{
  "num_key_value_heads": 8,
  "norm_place": "pre",
  "positions": "rope",
  "rope_theta": 1000000.0,
  "qk_norm": false,
  "bias": "none",
  "tie_word_embeddings": true,
  "init": "normal",
  "optimizer": "soap_variant",
  "beta1": 0.95,
  "schedule": "wsd",
  "decay_fraction": 1.0,
  "decay_shape": "linear",
  "doc_mask": true
}
Each number is 128 + 32 x the weight over its row's rms, rounded and kept within 0 to 255. Layers, rows and columns count from 0. Numbers have three digits each. The size before them is the row's rms in percent of the matrix's.

# layer 2 attention key, 256x256, rms 0.195, rows 204-214, columns 0-127
151:137126145170146135089155102081124163153132149060122169132145114155069144081151142171110077140160139133142113047078190055113169142161148159105136085085141155173120130142086174195108169200093135141128173150131071172106109129158147128101110144123140126142104057147180177139150127136122174129187118088101126173203146119113102191149132118140128182114142144136167114138126163175101064152161
088:065135146147177157121153105151149187133147085095152151183131176169130168159140108096149096099135161104190175152161124093102172098211160122125147159194169158155179157115071068147131064102188151185120104140166125200074145133110150151207141089106136086112166068162097156150061158185102108084137103105145101150096147166133092159162103122110121124151165175137112062105131131171135114130129
108:108096101085120183103115169142127136088078076154132159148126113127203178154132139182102109148106082153136124194120114135146202081103146142153116157124111104151104112101102117157177167136137134079085135115182131128086140100118171159141120156132143137142142090130155111140151079073129169104210186119080111091099125105146128107165084083137168125131122150164093139123156154149138147151169
107:122147148180170188147110115139127123183143125129146133110145154092135166164149111131132147180205151162176105078121117136129066121192121140091122165209164065120148090111085097082132157083139114078157132167116135108148163150142121114112090124145149134155154075067112152175094173154116116152087147074184116140153099112129095116109126130141080132136141154169177123187131088133210123120170
111:093181151087212151138090143114153129071099044134094114094115109120113092143122172148179151151144121080105123130179130116158085161076106126148140137108163122089143173101134087114078154134071144092131152179121108142126139146163122118120153173096134134101167149068117112112111151115140120088145109179128058155129156130113125123176115144147065109107157123144156139149159182104175146070111
118:098125057122133148143125135109115120047134097133103105079102084164064119155145181148142132124062171138095133146116179117110127143077109124124123126115095114118110081110121119100172141117087118149107115130120112139158125176042091214126148140113139160111127176079159139184180181151096133090101152125127133142111127140141109107053111062147177136123106163118123150075118120167128090122178
110:187148178189132141130139128148107136102150133157054135116133141078103138124112186131140120153179104088123148051148197115159122118117086112119188091157132123148203144114129087111104180178115140162130151118138151070102086142132152167126149117085203135167121123125123146092154153173093156099103155162144111189135126132093098128137113090175139081100158094178101144044197134075144106108150
108:152145086072081153144106053138113072149148158079136159133137064119091116118118075152121143099073163090149170145113107134082101118115153132144127112105147130155091042222145162122113187144092173117101100123154126173135162174119155107078131100177127097107163126110128138141191144142110183124095110100145146123153156169141111130135078141143063160154150063128071135077125174113137128199121
110:144169126114177145125145116129135115105117194140186100113166174122163114152175105157159079101150098196132171095110129129144156132147191114087146152031121169168169084120059075116170153127190140118100149143135122141156099122112129118154155087129210141147117110197124158170138104168127098134168096070136112157161052163141079126125133089119134149144119133121075159178131130101071095084107
109:109137163050102112104112162120119185128090190139109083160134144161191119165111154180047072160096098158109157123137216122124144144105089098154100083109132074074162113103065151123175107134197134064145151106132151150139154152094071140077091117169142116164098136170125121147135145162102104198091079189182104165102094142109122128147110105155189143123098164114160152090070103129151127140118
115:126134072140102073151174093159070066108118140131124134155160106153056133170140091167063147145149137116122109104112145129167088111164127149173106121108136124088118182093156171165132175152142132125152136151115136135143181116109152085132107098123183115136154096087126145151098122104163187149109112136103131153136115113163099207157120117132135223142133147077165098125088089174119094115146
# layer 2 attention query, 256x256, rms 0.188, rows 205-215, columns 0-127
105:135117138150116091065061119108109108152137143087091172120133190074084107076124108108041106135189149102176095110143128115110123088086150191077063127129194156148098142131094153111122166108104131171095128151127090088141139163073179201075074144162164175121106080126085136068065149092188169108116094082096128141162161181161147140106072098182087141151149130152170121102099137160147133098146
111:166141078143167171107175091131140103163153201206097084077137131093129210103130105095149135116143122100116065122165087144152164125158133158067103087140129097103155151089073121109152165076152131142129129140127089096119105139139149081106113129123079097139105100128090085131109146147084153131182109059143140080120174135077137179136122085146154132087125177134163148131148139116102164151109
111:116133108117118125143140207101152141100131104161101122136139150092148062110074125098143129144088042100155072106093139093119144166084110158140113144078085159164135078112084100192104107103100143177226115069100124103134136171112120080093201176199103094132103070107138121056143102121158165098094148140124214091159159138113153114178130148085182059063080084033152112132107136101153107142108
108:092111105122096172082090117154125135121134126131186095165176143114128130181120133156127127119116135156136146093075100141107146120126086078127098103156118083123126188185193161094064126136184123098142160141157100149106114104122134137139129107163109050100120104129152156089157089165146187134083099093136160142121193105128102140111140158100124163142123123089112212082144086156152136062161
117:163129119084115202120118085110122078109139133118178149101131178141155074124115107109089160072078112092123103127190139135091191124112149128109156125176176089151122093195086091121136139134132151094136100119125145163172151110086148104076071092078176083064167158110153176140126157126122136144131106066149117129086152151062121115118105183157183096095161125151127120119128075139153109096127
118:136074112170163159099112186123157131118127132114165103125133180144092132117166108117112100138143111173145087174116142113117133071124200105203133113126113153152158117124126121144126099105108118133076129139071184130107132105127059133123117151085110213132099132093123138159105093101137137133148154155167143109114137158107159117172100088096111129179107105052144119073089079172161130114134
109:178102173111126136166147107138137103112139145092106112156112115107139083162127193165087118150162084124147157133089136092126187134008138115126168101153151151097169130129141053124160203172181114092158134067137109144128086102118083159149170114099112167099104130115138133120160110093096020099149139151124125113156172165131142120118072098178167131108143174101122124134040092181106143136115
117:145122131088078111097155155112113143122183169170141117155161131121134127173135202149101083087078100178080148161149152101121128084170114135135127146138197091102089088134125129160136108096107095085127095104174175126145152127095090109110169091130124164143121141143153090123084112140107114139087103095100150122190181147092117123141069114155147143160051137120071125116096163140117182090122
109:046149182115138180125143142127152177128141179153119143151150179130148124131090137088177149102194185116187099122099087083090166165137112133123146054111140117128102144166091154122151102186110131149088123147113166162130132107124068141159167148145131106106137125143157108078124098045125161149082170137113141118101132138084133091125163108113181116076138137064131114123137116156118133144136
112:124085156071166113126147122133136148161146129156093137074087126133168151086185149152192125129147120196159102111115176088233134133094123090158108115173105122121067117185107189144155204127117079130131052168112105143153125114149155197144105110128130105138125134139131146130110207144135136163184116096117089143122166111100089159133187145097140125162126132121127164141099161140168167140149
114:156068128142113092143082108147125122074131125097133137074065156133127069070185130155106125157160146110089121133070086172065097076104085138180112177219152160144111138155138129093102194088097106103136112069116105159152158143134122119079112147164094090156121120145150141142074182130116155127145105118100197175105094155169080065142108121126117146149170108081096128048121141106149125102123